{"n_layer": 13, "d_model": 384, "n_head": 6, "n_kv_head": 6, "head_dim": 64, "d_mlp": 1536, "vocab_size": 32000, "activation": "tanh_gelu", "norm": "layernorm", "norm_place": "pre", "norm_eps": 1e-06, "positions": "learned", "qk_norm": false, "attn_scale": 0.125, "bias": "all", "tie_embeddings": true, "parallel_block": false, "init": "normal", "init_std_qkv": 0.0231, "init_std_o": 0.0, "init_std_up": 0.0231, "init_std_down": 0.0, "optimizer": "muon", "lr": 0.00139, "beta1": 0.93, "weight_decay": 0.084, "lr_head": 0.00798, "grad_clip": 0.5, "warmup_steps": 200, "schedule": "wsd", "decay_fraction": 0.708, "decay_shape": "sqrt", "final_lr_fraction": 0.0, "batch_tokens": 65536, "seq_len": 1024, "doc_mask": true, "train_tokens": 627300000, "steps": 9572, "dataset": "wikipedia_en"}
Each number is 128 + 24 x the weight over its row's rms, rounded and kept within 0 to 255. Layers, rows and columns count from 0. Numbers have three digits each. The size before them is the row's rms in percent of the matrix's.

# layer 3 MLP up, 1536x384, rms 0.07, rows 1254-1360, columns 320-383
099:091105128159159142134079131139147106104117110139150103171120157134139142079157126127108103095115131151121141164145092120140156159155178111114156138119140107168167165146104082105118110152092141
095:158113149093128175141134143111155153103118167132132123139138144128104156108140083106093144135141154136099140090114140127100117078122157113180120162138133089121111088160174115149152152155124105
098:102121139087141162149148093101090126150117124140110163157155117157133118087135107106103128129106137153129129112122138142182117122111120146141142169146130151144136134111120115117114141117133129
112:148096145101156125147094088109153122100091105128122140124108113141073082153146124169134097144131137155112096116107091121156145086096127140111134177095085149124136154142133124130160139115115151
112:163128131122090099165141138164144148108123145140112131090118103138166140152126144135149128183151104126119113077125098138134135102084138106167152116098107141102128135122118117104160147133064152
094:101137090076121159108157134107121123151154103135144107163103120104101104135108134107170121122131129114128104144112151083137140077169113120146122094136191139091130113146124159147166123143082161
092:128138134127184128104100166133149122156099158159106107085162056132174180114124149111105130171130123147103088134089124111112154104132158142124128120117124110112154131149171116104058141112167136
104:147090146151146120130120095140095131089123144099178110126099130087079084104087178089122127139139127159157081143132095101086175174092113158138148154149128108177124110102082112160142146113106108
102:110085098073102124163090120164102114099118118139123119110145156123162103103126149099096113107153131128125113114128138112140126123139122149141156130086104114147143122111100168149130104112128092
099:150138142141119078143133120089132143139143160135116112133100159131141163111109127157155111089130140135133165110108140152145152133104155117165093146128113112112125122117121121159154133126091117
099:147143159149127120131144094143154093115152137134139143125146152106147135131113113127103137124138146108124124103121107093139112109148065130143151106066164068087133141174103128135120115160111161
088:120167120167127103138137130126091140132116119143133128140096090104128102109133172127154088126116105123133155153121095125180142135121110127138115110130125113182129075091102107150133130131114188
110:140104118123127137153136142154079061138086138167125139137102129181131123142122116125111136163126099103147121159151076166108133142078066110131106111130109108127095127141141103097119099119109126
092:113129102104121142120127109116163147111120128140168127131102140097106109130131136126117186135100124172167117101133140100079106114171116110092093157109134137113132179131144122131130087176104120
068:162106106121160139092146114148143151162145132148136103106135144148122131130100069135104161120145121139101115164116072133106140149104140093106141118101175133135133125159143124119138148129137129
097:126122131099130151143120121127159125140161139129103126144094137142108110128125106136130126118147118137131131160098147126145125126158106119097086111117086139155123115140087094146129120135117151
087:088079131157135133117124140123122080101157122148171060163086102115153140105134125115098124094123111121146111135141118172128140106140124082144119118120127139101120115120106090110131124077100149
111:138082116109121109113111121145131145132130145149135170188125129096127110099156099104126112144141135120148116027108144137141085121156111110159145141111144107094096142135166189123126145104145133
091:129121115128115107128155120128089136074133110139140171139125101108134149126128128146135107173138139126097126101159139129139137069120111108102101127145161109090140134172167150138097106115147158
114:165119128140095094165097114103131126140133146111122093089144134134144142154136118086104150151139111093132127130136146115096115149114163145114145100109090136128105096118128129140127120120114134
106:133127164075155126130113137151104157105112129122069144151133119099114095134100143093157121095141144116143138136154123150137171096117148119163077098153128123133139105136128076129158118082134111
094:128151097141123160145110091131138099149132117128076122123139082133100093122139149140147078110092095113111125109177106076135168120129122113134121121099149111140133165122166119105118116131121119
098:122118137146090102140124076155141113104140160143128121151099179118154142090133154144130105111125154150109145134183108136124136129157124127085135152108150167118135130124113116122141132148144094
096:148159125087135134135141109107132111150099115173136140121114168170157142087068178113081166125086102118136086133126140105115096108137107105149106122148166149126141174165147126133136139091111143
094:162125041140161171121137131162151157137174118092147155158087098120135135142193179155132135122107126112146148144124133136102103125140134135143115161160123137111142135143114093093108125143098129
121:146107115134167123130111081121134125093135149166100098172114116119140113122081152120130145130079142102156174127115096128126132133166137124118155098139114127113129128072133149130153134102115108
091:204075125144117095095133127163159144131077092157139133144128134116116093150110101089117088171154137116124114122092113131120118092133117123166140110097079129097090155126123191113127130123101179
089:078164158110112123128119074096115169138129130094127161084107140110111112095148143121145088136115133066092120148106145124111160120106107095133120159139151152136163134139093102119120120148135151
099:143124119080103125190131099119133166093108106160104126144115128110118092145128136111073130111117080114119144160105164186138135078146131117158125132129129094136144150115141128127133143148161145
101:151110178084126167127170163108134133065114125133128102123129161154084125123149092094140142101095125098098122147122119146095129134136148126094146107126158137133171127143147113150126121109116151
100:103138100157115110098120146170163129149127151140180109149127162154120137139144138077077138091161127122130113149120058171178145093133106107130169097118134106151081116140094128143153180113114143
108:151140134114105109110130124137173091118158097118138148098200125111113166104121121144101131128129124112094065117194153141108132119163118160138149106134111167101111127103120127133135135119142126
114:161154141156111094121127145146161114150169140116114114114094137089126162139145107119136131129112109106095147115071109091133132089171172126130148139143090129076134095119127137090089116134153105
086:129129160127151111142120107107133139140171123118142144138108120095137091091150124150119155122110135101132166118147101159173142153128163132150136150114120127166137097118137108102139132101110048
099:093098141159118141124099106094125118178172146124155093120137153095118099105153142149147131109135158172152120116095163128107154113122136128132147107130166121157180154152144120127098100131134160
095:131117121128142121105132098098094145126147145116119141188149128131155134131142116114117158115140136139107108130164156132145118147178108116138137169113118080150144118121158109163129122113130096
099:120116114166141096124170124150134083140145156141096168138144091146146163101166120132136107124093108088143116100094148184095105090146129077136103156140159132126133118137139112122143155139153153
090:118136122139095124129122145109129090105105163109101136157148138139140116114106135132168121146156126166074151152146068112101131100131132147104138138101103101117142124109102099135157153099098113
103:075119137120098112134123131130146102115142148128123153123139123144114130172180145123112142138099134130079117119114137110158176107136092159139119114146138150144174146140150122156120166156097157
078:145129157116143129132141092171136155103068120091148150137096131129124125162107181148176095186161116129139142171094142104151159163122134084096102140127161121132135088143151096124178154138124109
094:115126118108120125135096148106142120110141082135107162127137146130152127114115128115147186123140147109132088154108121125130119131101153127098150177133164091123134146121118132134127122145116097
090:121110125089113139134119142168151129112173142142137111099171135112136088141103105097158188082125136120163136085115090108134131131104111150159143134184131109103166128138124148152133145124124124
091:126137153094152170161122134170152089107098168160132092120164103115141142163091144131096118112075140154119143158119126076095114144106166142137139129117111162087125114154150103107134105093132141
106:092109117108141112093147118126129109128148132106134134092144118119097150113103097120147156123127136174129107154118163107155140120159126094124191120155152126150139140169157111133167130162141171
096:115114188117115139094133116104118145110143119100129115143126115095086149107132133142114142091119124097153148103074157093100172146119081166175122128123089142124172088143133125134104138153102095
092:127082137128092092156149120111135102100176168099141129135110154106173107095139090124148118152173127123129089134128097134137147110132150133125150123118137143140109155153163156138149097114134149
096:139130132130127145123170105103135120131145198106108143100098128130113136104096076133112111135134101127093110139122114155136148144102134111126081109108149155142164094084162100085182115111144185
096:166132150099127129116157148133132151096142155159105157143134121090149153116130092143169121101108144116106137182106091134119174117113144125121112148110162131154108119118153094141125130136137137
092:125121125143105116162130161130112142129121115141177132151148131124082128149157098125132091120144141116103119148142133133143161118126108156139112153138159132162180103141126162121122131131113141
082:136108189129126105157143150125121117112096089161137097142085093183112147108148138139134175097134047135138128170186106089147121130112132114121104131143122152149138158137092104138121117117130131
094:141127140121139153117091144122114117122112128117125154128106106136091116118124153145103097123143133157077151121131152156115143143110083107130117114151018113167147133103117122109150124067159134
110:123083110106141141080157125152146126135129142136179165176135145121106100136118099131111123111118166149085121113095133141115093084124103088136108153128162107118118115171120113152131148110110158
113:169112134111158095129138129151161147126106115117183122119148097076150175092131160123101081124164123133113152154151134111082114144125136115134154132088103163126162144155116093132098116111108132
094:084075109066125120150180128129156156136109055151120136136168126090133093109171156093117142157152127118165109140157118153095097111127107117105115087112133174123135098112124114137129145099166116
117:139128101162104156144116148132084107116120168105132158148112085098115080107137106124129113134148134145142111128070117155168158124114114124113123120116151118110158112172097146147146152063132117
092:116145196111154142156140162149095121109120154081156104095120133160114125080158128097128137145138150185114130126138112067135124141133123127127115096101114130125162161121159110139122116167137129
086:098107144131110082136176137118131117122111109117078138166118147117119099109161098131095144134149127105145072107156129116110118133134144110109144144116121133104138151174074145172148129124126123
107:118135160102136095174108120111110120144104136123155161122181144157109146095159095106115060125129155148111152099127161123111125156160125105105122114093098083121165132136127091117113145121108120
099:090116148097131127141110141129147137054119151102141141161121157119125152137115128099118133190135130108087072099152087098134101094171114114154145128164115135125132175128132109106115106138128132
104:167097171107162101152135144104087128109097142163110140142127155121135156112107174085164146165093138156150138112155118166137122123145087137112152136115151121140089140118088133085142122110138131
094:171113122131140092140118135133164075088172103146144085152127079118136126112142133130115155138089169144113152103145107117141101117162121131136145131136160177087159166184102092099122124138148144
091:086119097108111134119106143135129120123132100118115148131138145103133103092190153151110084131170162099135177126091087146145117121114112079146137108146142135152125101096126127136153151093096147
091:122076130145121063108111104104150128119121139132147190115117125126134167126164142133138126098076160144146122110113158095122098117114110146102126141107135132098133127072094106106077159132156130
090:146133089094076150132126129087105146101118176146108147131138133084099147107115143096139113118141161116131120146169155131104137102128143166168122109123139134112143140102134112153126111130126092
108:140123080071136152184134098135144148105155119088107123087147127120120131126101083135165113133098120111133152112124124118199109129137122126143159128070112131145115093129119109122104113191148117
104:121118119089135164129151126093162132067143182103127159127108098132134104106163128133114124114109137104146148128132122122110107085117109135144116120146120157130124172161107125108118108183125149
107:177144142153102150141106113096098118145162082098086151097166169103148151095098165129106111163154150102110132148146149156133193162130149142148104117126116165135153143097163137071143119114126123
096:134129133186131123138114127117155128115157116176140116100143161152150149095095156086130138117107134109134108126135112185159153103123118104123121112121136093116125149088131097139108134130116120
091:125128135101138118155110115158096121131119163138141059132085112129132174163097150127157103128138141135136150117132153109096185097112124128156159125084162163105191177113165162152119118168095105
103:146121096127100132133188153083159116135159153152126100140155078137115152138144127117131173125116124107097121134071125137104120123145133125159111157118166144149151160129131173138116139119092116
095:086149155120154113151155095139133112150103102119120122115124136101123125094143106113159113189100135146103159159106162098168141139143136114135154131148112131114117131105131116141107133118136125
112:171092146121136102148103087149130153067158122159102150108135088107128116138100133119150163140156157117135173113115126144128131094118145123129139119114099134121120146113124134138145122130114144
083:144125151104119118142180097094102120149155140129109152138120097135168119086085132154119117176174100079082095139129152155120120121162100108107115147125136094154135099093111107135137146175127109
096:175075125110158141134142138103154151102122145153104192153140111154117109144113122143054150121155170120129135145113102125132125143152128112098151142155118123112131091207136115122165203158160142
093:146111139138077153077093114117086122116128109115109133162149126131158112128134141147153098146122131156092103171141125105114120144096119137104133135129115103134097141086107145089123162095122185
106:107120111135149118158123120137089159114109147164059126119153139134100119079129112138098127145134125108135148117138126146108098112132122131110109094120147114133165153084111091150087155165159070
088:121104116159133122146118149127068108113149115110134141145122114160109080109129155153109151174127190138104169192120111149114103116110143094117133172129163107133119152106143120106124141082142144
102:083126092146106123110131157125136111108096119139153163090113151113110154151120171123157122107134085147146112117062129112185103144161172115142096179117112115145142130105124144118127160105132136
103:170126095111123139143164116118106062160165129094156145100131092150111154096103112120157083159106131129124130148170122157145135135143078122098164111071147153156121161144147192125167150120108104
101:107127135137118103164144141083151124117128166122116106133110118140169164133119129142114105115142144091125124078130132104110115126156119138172134107112122149165162144162131147120127140124123149
090:089148123093108103171142129144110087115122116142115132077162132154134143170107136103101143129136121071171098156135113149142107115114132115159121149092142112140118130128081173162144123129119111
110:169127120135135138097084092092164080164142167165126101104135080152106119127108108149099099108138098098158169131099115153174105141112076105121129155153173152104132130179115126104117113101107162
109:142124117141137178119118097135172118146133108117155174117176143098107140130149114140094130136162141108092103161161111149121104133140098132163148123154113142132128177132159160086116103144116145
105:134118143124098133126134131115128140148113128119117142134133105120120086120174157172133121150147132118111107100130130086100139128126109106137142114146150131154162112148166156174101119075114150
092:105137100101113103113101121100103146163100129142183129154096146145116118099125131119151122107128125153160128152139116114137112116129131120100110173095118116152139158077128150171121158166157102
096:130125120137078119162088138133139110104139141116123108150162152063128120132116098119144162114078145105128125152122142115138135132160143096126156084116127165107144097151099155132134121153106099
094:185141078148123137119115158169152116113106086125139161144159147108087136142107111110109155131157179141118135106124120128120165122140120130155157126102143145130144158123137099124123132149127122
101:133122109130126123160105111098131098109127113145142175153120164163116111119136114133126134133152119134134091126133145132181117089151117134150094143175143112137158130127125122136144129122124113
129:163090103090124158145143105185161106136140135123137158147133125167109075102091145125136135100111141111159126110138118104143133115143162091139122144132144115104114110171163090145153161164113091
108:129121152101124107109153163151118133123147142103152112167090157141101144136164130135103142118120123107134123112136134094183145147094147126179124104139147138131095119163114116131156138126129162
079:178156113112119123149078155160150110118136149143114142105127126136137132110056161109122101144139116142109138154151136163096163115126120130160121127150084106124167170129138130159103117113139144
099:152120155125128140126157072101165106127129141105121203129111115172102117108156136099136157113151119130136113143139129122134138109104108121135118090050134155132076119111118134160121123171125108
093:136141104131161142154111087133125111122144123174081087138100113123099132109114184090093124157132113103118139076167100145121145107166123139135078088132142143111131150115142109121108143134115127
101:080059150114161110125176122115164199118155105167143127084112106106172129121109142131085141113118135087125098117116125103150145123129120109115117109132115078149120146137134164153098134118141146
105:135158143126133166164093091147159158147078152137117133124141136083139129100161120125153125184126109122117171153101150156167149127135157167141144094154141136124136144112125164107105151162107143
100:103157144137070079164147131102093163097123159144137108109111092105134149172099124142119126161144132128115138113113138133119129148124123109189124103135129129139120094158120150176149118150114118
102:126108177082189112107143139124148123127098131126104140118169125117118082139111113132169136108107172125130143150185170111145128114137104115151179101080119133120115166116092114131162113167069157
111:110121092121113069119125105094146113144136132130160130179161157131098121090105105121112140158132164112130146079144140147158139135131150074126133060137146084131108108135148110126111175100094120
111:138151142178132125122142115121132104109114172099148110095126135138125086093080136111148134114121089144144145152135093103098160108127080140166110093132134138156157105149135155149149128120110165
129:092121121131141103135149162127128130152131136124168139163123109132104134109098106133117112118099171133179150102122163132159117105137114138152130107156093136110181116140125141106134103122169118
089:134134129163131118151154127140109155138136147141115101158117134167206133118113093131128083132120127125114065070114110135132127118131107137160091086161153151103132107148103170144125151163102135
097:130152102128123095147121139118141164142170125124147134126115106127092135164094120169105164148126097114138113093084113146141122131143117145129141132160153136130119105136121125142127118081112137
103:121100161168136167136132092122128106162127126125156176156146142121106094123121126139160103119115159117085099148158131120102126127157119114135103160110157146125112147150141104145157118151137124
108:136079146135039171123132172133120130092141091102141155123141108151133125174132109152102111112114143134119098136120140126121126153117091147131125156105126121134145105171069151145103097136123128
104:133131108150110151146129112115107114085137139133135086180141110128094134120128096129137120129101136153165142122101122108114097108119148173149142147201123159162137125108107115109090147108157103
090:159130131095097142131116147103154114130102106136164171152130144152150167109131111102150156110098128129132132147110123107154098136111120131129095157155106165115153131162108170170097140086115161
091:098135125112120154121107128119103157127176107132086143078153091123063091119162096151134133134113080120131135105140137140091174125109144135159114131137114155106139141139152151135144163149113111
# layer 3 MLP down (transposed), 1536x384, rms 0.0639, rows 1254-1360, columns 320-383
105:073128145171137129083102152126139156116151101132086091129168123136077116124124148079125116155129134123135170113147143151091120145115070078155108153126135109132156103097105113153146095168159091
089:143145093111138123130108076145134110158127125124158095155111118139149130141138144182129087095125103154146106145123111079130091108131120161095112104130139106173102135116091140094138119097171116
101:133148137165107114138124146092150134143093126117112123138135149087119108130120129138149182126147157106163138138098132151117146126135096100143110117139170128103144149125122132171126129150132159
117:123139159095144133154105141097164145152135109145120114133138153097106122122115168188118128094136145158143134146131145140132174126125088093122159136133127095121106128148127161126071124161153094
111:113139112114124197111137162149093117122153170182124153112123122141102111070092146151118133128168122125156174151091131113156179149109120140118159122142149062148151142110132154113148117158149120
095:104171109141163143076103135140093110145115112129117175121111167156121118174142123151131111138121126111136164077134149107119117138131132129107097138123107128124153104149132126137108101159117139
092:104164170101134117103117111114125092150118153112143195167045109127106131141171118134153120117085109104113142152167156148146132119129190123166110128166100129147148137141158108092133140104133110
098:103146118116122172121100159133116111167165134137102104143177147143127152127140159126148109087141136106108172121133178131163120144123153130143146177143130131114136162098112148090109149144162150
091:115166168148137119149151139091157134087131105110130115122077102116101148173138173119071165117149139128106131123153092161129123124087077092124114116105129155155153141104151155154068102134067127
098:133113121104118160182151188142130103086132095155098151132104079144081095135151145123140129112116123135164119139122108127122162122104077052123160098146139109151116121118150138142156084121052096
098:105158147103148116150125132134129104106087156151161134120147158101172138105125147109100114146087161131167131157121155143137097149092155107148137150127090107156096145143157120078158108128149137
082:143120151100121159127081137124122147107135138124126108087129196180135120164104103161086153128129146154140103102105138098075134111124122165092125170130117132111142176107147110126149166176133105
114:113134140133125105127152128111116148107149119107127096124170118134192154115149113128128148178110144108107151111095149087124138147107124090137074122110118152116115150134142168187136134094104082
090:094139116109111112135124134126164104111147102120166076130098153089129134139124092151067092137150138136119148096130140156158148137080122106095114096148137090165122141136111160099103133095137144
064:090129139108114151185172092123104101103133123096084135103111110087169156100124139078114120122134128156150099146129115101085105135131149133134103144120137142091130173123152165105142120173146083
092:111110190129089146091174100121145155148131140157114139087162135089140134092160148158174128124101134118136126098132158137091124129135164148105142146110126146100102127108146163099167106122146129
087:191147106164104120122119099112113141136119140095160151147167123165112097113103118088153125154103121147104158115134124112094144100122138165166115125116090161138121098128111128106096086144156098
102:111118101096143152100091149109150129144122154146124119128146129090118149121094120099139127115156150118081119093098128115139117118150100160162107101135128121167152124147132080134126148163093123
093:145134063132140124118131146117176133150163178103125112126103117111130148101079078132122140154170076170166154154067145102121109138138152075107120136119112109125147138112098078139067149164099142
115:117095116132099167119071113126107169119090131165120120143132130145146137102133130122114122141140123135109109137115126161102094116121108163149088089139151146116165120093123148124118150119138143
112:163129151158156118156134114150084159129187121089108163141129161135135115130138131094128122106114131160126164158141154149151168138145136092123132095072113163140135122167134092122118149102128104
102:097198116135096120134120182161132178151118110153148172130146165096125127149166140143100120168142146146116111105123096141112153162123099096112138142093096123143180134170110147179116109136127123
094:100114149147167150116185124085089145159121128109159135124166120136146117131139147099143116149114150162134113131092149136124123083104177152136130094097067138097111125120109134123165149145128100
095:119123126161126107130143130155128176113152115124156128162126112109163151118140104141120131202151113148127129074068127081115154135124136105077151117120085114163153107136102137129141113118084146
097:158121180148141108113128114112134128126139154138134145146108142112112147101103177125127115135120131147121129158135171080117125195128147132111099083133111146141123156110124114155112142161166101
114:132127113119135090142112117153119078130108116154141113115119108126129096164139118151103100059091160147114116120166137153085121134126127186126126144103133136108091134169082075122155125121099111
085:095128099104118117151112122125102098163138133094109114142099135086107155122118115103122155113128140119133119150148143125112122169121167139114168087163140151104144144125166052126077148147111112
092:114075095105133124127097116081161092133112101092107115176106086123101128135118130127132107135145137149125142098095113132127109172175131090105114132122130115115075107163124118144114163154114121
094:141112147110158159112118089105106104134123113111153139141133119139158136106159101133100150168087109163144110124131149102138120149154137107148104115125141119128097113143129157114193121128140130
098:147070097131122146163161136152129108125091146127084122110142103164146082161100129161126117144113132113151135183148121130119153145132105126129102103178128136173156097131086129144119106114086090
093:122117148131118148138139126090149149093127114149132121135162123145161147113142124143148168102118133117098147183146147181145145103109140129163112147148139135154125133122135109126120164139132140
121:105127090132134108112115161139103176125124139127121176128073100158137122182142160114113136158128158135159166124127110159117090142128143115146100116090112073151116082198128128136071108167148113
115:101139110087143190141142173123126159119138055126118129150102124123129094139139134161135138147125112158145119150111139187113115121142093142131124131114120127151108145142138154133144163118103149
091:127156092158126121164113138167154120165097150134126125123124150128153108094118113106077145084156149094091143127113140126146111125132130092109192151149121166113098135126113072131157147147127102
096:144110145157118118124135141144169164105130120127110122143120141137153124131144137109143119109113122122147147128111123161118175140190131141104094096129110099120127087114101129128133125188145159
094:100130168106086087100124133122174146136153131119139118069090138139126131109166146177143138111111142148102133123126060135115093157190157147103157148100105171140154147110140119088105125142076131
098:163132105148122094148122128131110187107114138114140137158090145160136160163126157116150096126153131136136149111184088152156087132110103171121147073120129094148185171168108161111128082149096137
099:125117128115150101143130144161140129140095107101128138142122172124131094170124144075106160171165120134141137174105150117150086133139082147148141128120130112133152155145125124145153114151101126
104:095098122131132088153131134159122192146150152122132096129101123159084147114147098162104140086140088173198127142126118126162141075128123144165171137119112120125118136142100124124150145084179155
076:166103101130125131178086080134143093091138130135134150128169118160141133168127079095128119157137158134117097132123127093153161182091102139124117118102182132162120185141107102138173110141140114
095:136128123097154132138135143103116117093109128140126134127117145114113071154110139178145112124127124139128125134151083128131109140115099107117074134148130151132096154120126056090149154085142162
085:124155128086101136145118093111086105135136142112106170168144144138125142095143119141161095099100163153085127100117131127135122175130136116108126087133107165128142138132129127110074166145158145
094:128150142128137181108091137110162120175161081139127109127111191128113175104136160152132117156132130142127132119124102135134180172142151097137119168121121102172149105150137114115135149130135093
117:192096139154148167131154151145102145137149145169127124130141135169155076111150089133103127133117125134188158105160128136084125172161130158188099158120116107067127140104129153162112120100071115
096:107145129153116161169148135169166149147143115115140107142139116088137093152153117144106113106145100134093138146144123169128154139145156165105075198116128139135121119115115185145104155149107138
092:131143111101111160128115107127143171142096100125117158115107113127088157156124102171103098108124179157104159128141139123093139115157132115107105146152083130138152140109077153119093120124128137
097:117089106133137120110097158122141082125159108099146103170168144111131111181143149093152152148142136154140123083144115087125076125138069139085171135146131112093100138084129141125113127124090114
097:119163126142163059086135130144135135134083143138080136082108135163065113123147134120139121128123157144124133108137159107116130164132126135119159128092145095144121095146122124139179135135069103
089:089128096071203117131103147110118117117098185078111090126118107145144102124135128143109114141155136128128117140109120146117134140124113116115124162117145155135123105151159133087140135148113086
082:163133112099113151122177106154134150178151154159136143123173126084156132104131096096111146148116131134163108039095095143128155120137143144160168087092125142142163143129113120110136137082132132
100:151141087153116141140177146143140171172086107133125098156167152107123153138156088165158159136123136140123080129136134081138127116185101127105138113125159163118133136125118107144118149150137119
108:116135127111123169073105125128149140138186153090136131099139227114120115119127131109109172099143129147117153155116123136139116121166142122143130113114136098128137151094136103142111119142116124
114:089077184078165143133131129087165086166085089140064141097092157130099124135125124126121138137099122138108128123103163131123135106114153136134120113121169135132105098127170179117157151135114068
093:153133158103115138138173112135136128154111169078181128110162118094115141112127113090119145135147082104116086087111125109119110116106127121150112158112094128106160094160135140059124104151122118
113:127143145152135103117051105149145117150129147132135124120176155076168128135128099127166129118116118133186167155100118090094145113134138172134122172175137134159144133119097111135133121123134135
091:127127166138150163123108165090136181127121133092151073157185134153141097165145143110104107093143147131126107137117127139131121134133165116091125145106126149173166121096082131112126175099142136
085:147168112177136106147092131081100117095094126142171070121146139145156129078138137145125080080135131121166158136114121129112134090132126113167135114136142156160184130109165087142139126133119123
092:166138142131102151126123112147155105116082114146109116117097116120113136128122144110098148151099112116174144116116158089137102136163098125146124137100126126171132148116148138149108109105133177
104:114118126157125169120159129152169153150094161151090163116138162091124097181110158134172166172137167112107118126121108117123114107141117132144123139157118106127135126122074133131142103116124132
097:140125148123095115093123121098144136120133084124157096130133166085109128117141123111116121134138117083161097184108107123160148164117128103140116106172078105104140135083100107118087114154188102
091:118136130107150159140175141139130143201101123118158142078123134125135103115164088113141152147101107128127116183125121111118122139130124094128136142108123166165094076111139130165105135137113173
088:201119129123132155148072135119106110145137153139132100139056089163140135122104115110126092126102127094118125166141133137089096135163131173114125118091107141112110132152132101133110086157132105
086:109138092122114137142137169148105155097153126137152125110135129113124100132122124125060127148159111171171145105169093114136119136077120146151092124095133108147152164181104059158174126182110131
085:136143118158136134146119113158150150140160112145123152162115121113138100132121150133111170183113122147113098135172096111145117117159148105123148150115122108153169106147156142120105145160111140
110:144160119131123093128158160114103149156143083134121134177129144131126163121120118146165146156125102134145088105143120101128109128156146122113138113153188116089129124119141117102140133142083141
108:156106096121121094117124147170135201116111079107109151105123078147139177163122114153097131097126151145142154105155141134081115123109120149146124110086118152162075111109120158154091118134112134
099:126110100143119125157142118113146134089156127135116129144096134183104127115165175148138164128127126112112116113128132113191144136112111133083133160163111144147100096123134082166116147112162138
093:115093147080156114118166116123160124169174103098122162112112135124163130131146140100161141099139127127154119106131157120122106155108118089117193162139145099143146125121138124097134153117137146
091:131121117122147133170161120113147123158135115159112146147137109091140130069137086138147116124114103121152134137130150109095153120110115139160172112141118134167118116112091131097101139133145113
097:119121149134093141095095111131129102143138145150138149121135121154106140127133128144155116118155154137104145182109108127127116090149118124150109095094152116127131111132165158171135107130084140
097:154128161136100123116096168123093177161142148151096127139097113155150106149146160147114119160164087114124133134140120091100134140135107171142122131146106105144135142165090175113131149181181091
114:098166100121123141134125148078141112089095108159170177166076136108148130129165138144148107134137113157083125137128119115139138118174131116134164163104156120138111144172117127152111055107124159
085:131095144123132129145088098109111126141165159108081144134138128113114159140121083152109102164149131132151152123108130152130126110150158101122108097147126115137106099146169124118151104131087151
095:150139113100141127121078097091114088140120104130118138142093093136126122125131175146154133124105127162093148130124145161084180127147133144157110148102129124092132130141124136094119076127126122
085:101129114130135094098126119136144085145118144147131124112111114126094127117107120113120129119149106096100161089114135161122135098154138086146169114126171140139184152135156114199189125154126128
103:127130152154101126106140089140171129148149079123120103099118107144111149180135147162147158091122149139125132131172133143116139125113148138114094149136101166103128105148134166103140126137157141
084:120142143142129107148086133160146122159116126181112108092170135145109145136149166097144082114105105102117166126150140157095151122135125152160151129152125116096157178129109129157150142174142129
099:104126154167122112175130137113142121166101075139133122110115106088115130119138149133126130136085138106082149090122120179132109068143126111105163142116164076150144108128117117127131134141140150
103:154078149130127120150122134092149141148141158181104122141101107139139121095159159116165105161170152127067174113144174120158143111116152099150139127116149106137113102127132160128105116133103162
101:045135166118091143128156145168139153152127122163119148130113117162109115134144105124144151124138125144119171079125116110094100135143113125145116114101098134186104128126140117115130139098144095
090:091076149087110152123129128106126142104134156129147128157097127101138129122131159113156093149128133119112125156106138084146123179154110113100138120127123080161143117072136103116121118096131133
122:114119096170085106094146161195119164103131127148127114138136153125131152116158146130125141146121126142126102136146190029096139122115132166124133131094102131156098145140102153108118164101140132
105:145085107184117116130155129094087135102126103133134147137094125137170120137153166104115134134086075116159140109146120109109139096125135180144146124121161102144126179126140154130116153124119142
106:091163140146101114138170139108108120162115135137110152139147129167086173098130154134138132107131138114155081127074128126112091125105115060147134101181164062068120153188135093122105152122131133
093:112141113096109115124068133168125153120132066148107139127137126136155143107177140149134132137141108112107101124137119121123151142092146139111127141129087138163159088116136109134129108085151156
089:132156121111109116134142136146101132181124113099152154109139117174124103117134142118110139124138141118133134135153134142132143121146142113115136102083090123099099123121140123150136113140104158
088:148120151133144165127133107106141098112115161144139121120111056150144155101137136128161119151103145126089140116146101104143095106097137172142083129121169123122144102096189116097134130087122180
105:112114126137117161124152105161126152119108113140151132099161124111107127104120097119134167160113135147144155124139172144105106125143132122129110124111061158154150107125144151116083121123160108
133:159117109124103119074155168176143189146107115143056126127138148142102116171111123119142144097113138091143133091156103166084098146126129127154121152102120113083075089163104132159115121136091117
099:122143147154132146117137118087123111112153155122095105133103184149125166140115112110114144129129138115089106122147125118181144101158135131124134144157157130115141110140113133161207133105093129
077:159135118141148118123135110068168101137129148089166144125151136127101127149117146124095163112100129109127104156128141137147149115100157119114136090079154130087148086119125107164148154115125112
100:111139087109113116141073187065124118131097123113146104121140130127135126116110157155126096133129134185150141177098108121069127150150133157137139154144146087129150160142165115144143102128117124
104:117111096108110126140157139138172117116145121110123123121117125134145139184135138125117146164097112116136140137139156081154148175112110104134134146161123112185157143124152187150145138123114127
102:130095107135136118125143136119155152171116120126133144078119096143122105147095175098086139099139153081169123121153160121152128095131099180102167035137116077147150091139150131119136122152153127
112:087123115143124140122132142080126114125149108133122138119096111118152114128141156146130125131106101177143110159092122156139163143095101110143108143149150161121129110132132151158095131128171171
095:126146107090134131104109138155118137147106118162175127124140158106119125156138138124153152095149136187108112129152120092136107159165067145099112163126133154143106090092126135120117100123140108
104:117124100089133119132178157122124114119123143151152149102101153106123138123175154164117111129140116141137111152096148146123143175112134131086101162146127157163161100183124096136112141114153127
106:132165129108067123121107149135096143136122146131159094118133106109140152124157129100144121111169116134127119132112135097163122131142115149135102096123125128159143124146111142125145158136129163
110:143135141142110107099171160136131111151108125145136139128101101104090100150104112099120139109166128141164095104155135154086110090113183145100095121118131139127126140104169109147120132147125143
129:098133126120134135116087128142057127144096098159165112145134133115122119120165133140155153100145139120067141086103120118109135133172124129158119175152092152139126126152143130131108111180130128
090:129119148120120120112097125120146125091116121158115136126116119137081112115134138155165131129155133094125124173135128160128131128111123133107111123127112110164174100107100098087115144125129113
095:165131098124160114111132157105121131122149133150100114155122109127186090085121135181082131115141149142109115147117127120149124132133140128149107148116104103085121086123127141099131142156152157
104:098116125078157136123151116083107122180134136128056133149132064120153140122144110128148108123134095133139107149140127100140104097132138149121111115093126121073125148123149104120153129134151199
102:085146145112139111124088122141124111131125136107170124188100096115148106128151153145108156116139133133105120099150157135128123130122084111126124171159129132115111142140139134140129144132135168
103:133131157120164086110161149112137167114121131138141140114158163106130126131142160098172129104157118117120138104151146060128124105096134114127127127116128097138082117119146147141143129101072148
094:168132126119082099122142103148077105127109117115118112090119136126150159092147137149150115134131127106158111150147155141103147116119136110124124132119128158132114115112161108120125130132119100
092:162131113116129120147137113091171157148112163152106127194141150114103157131111117172122106121088136145094135156131121139156086154133130115103154145123118122128153126131148104114120160119143156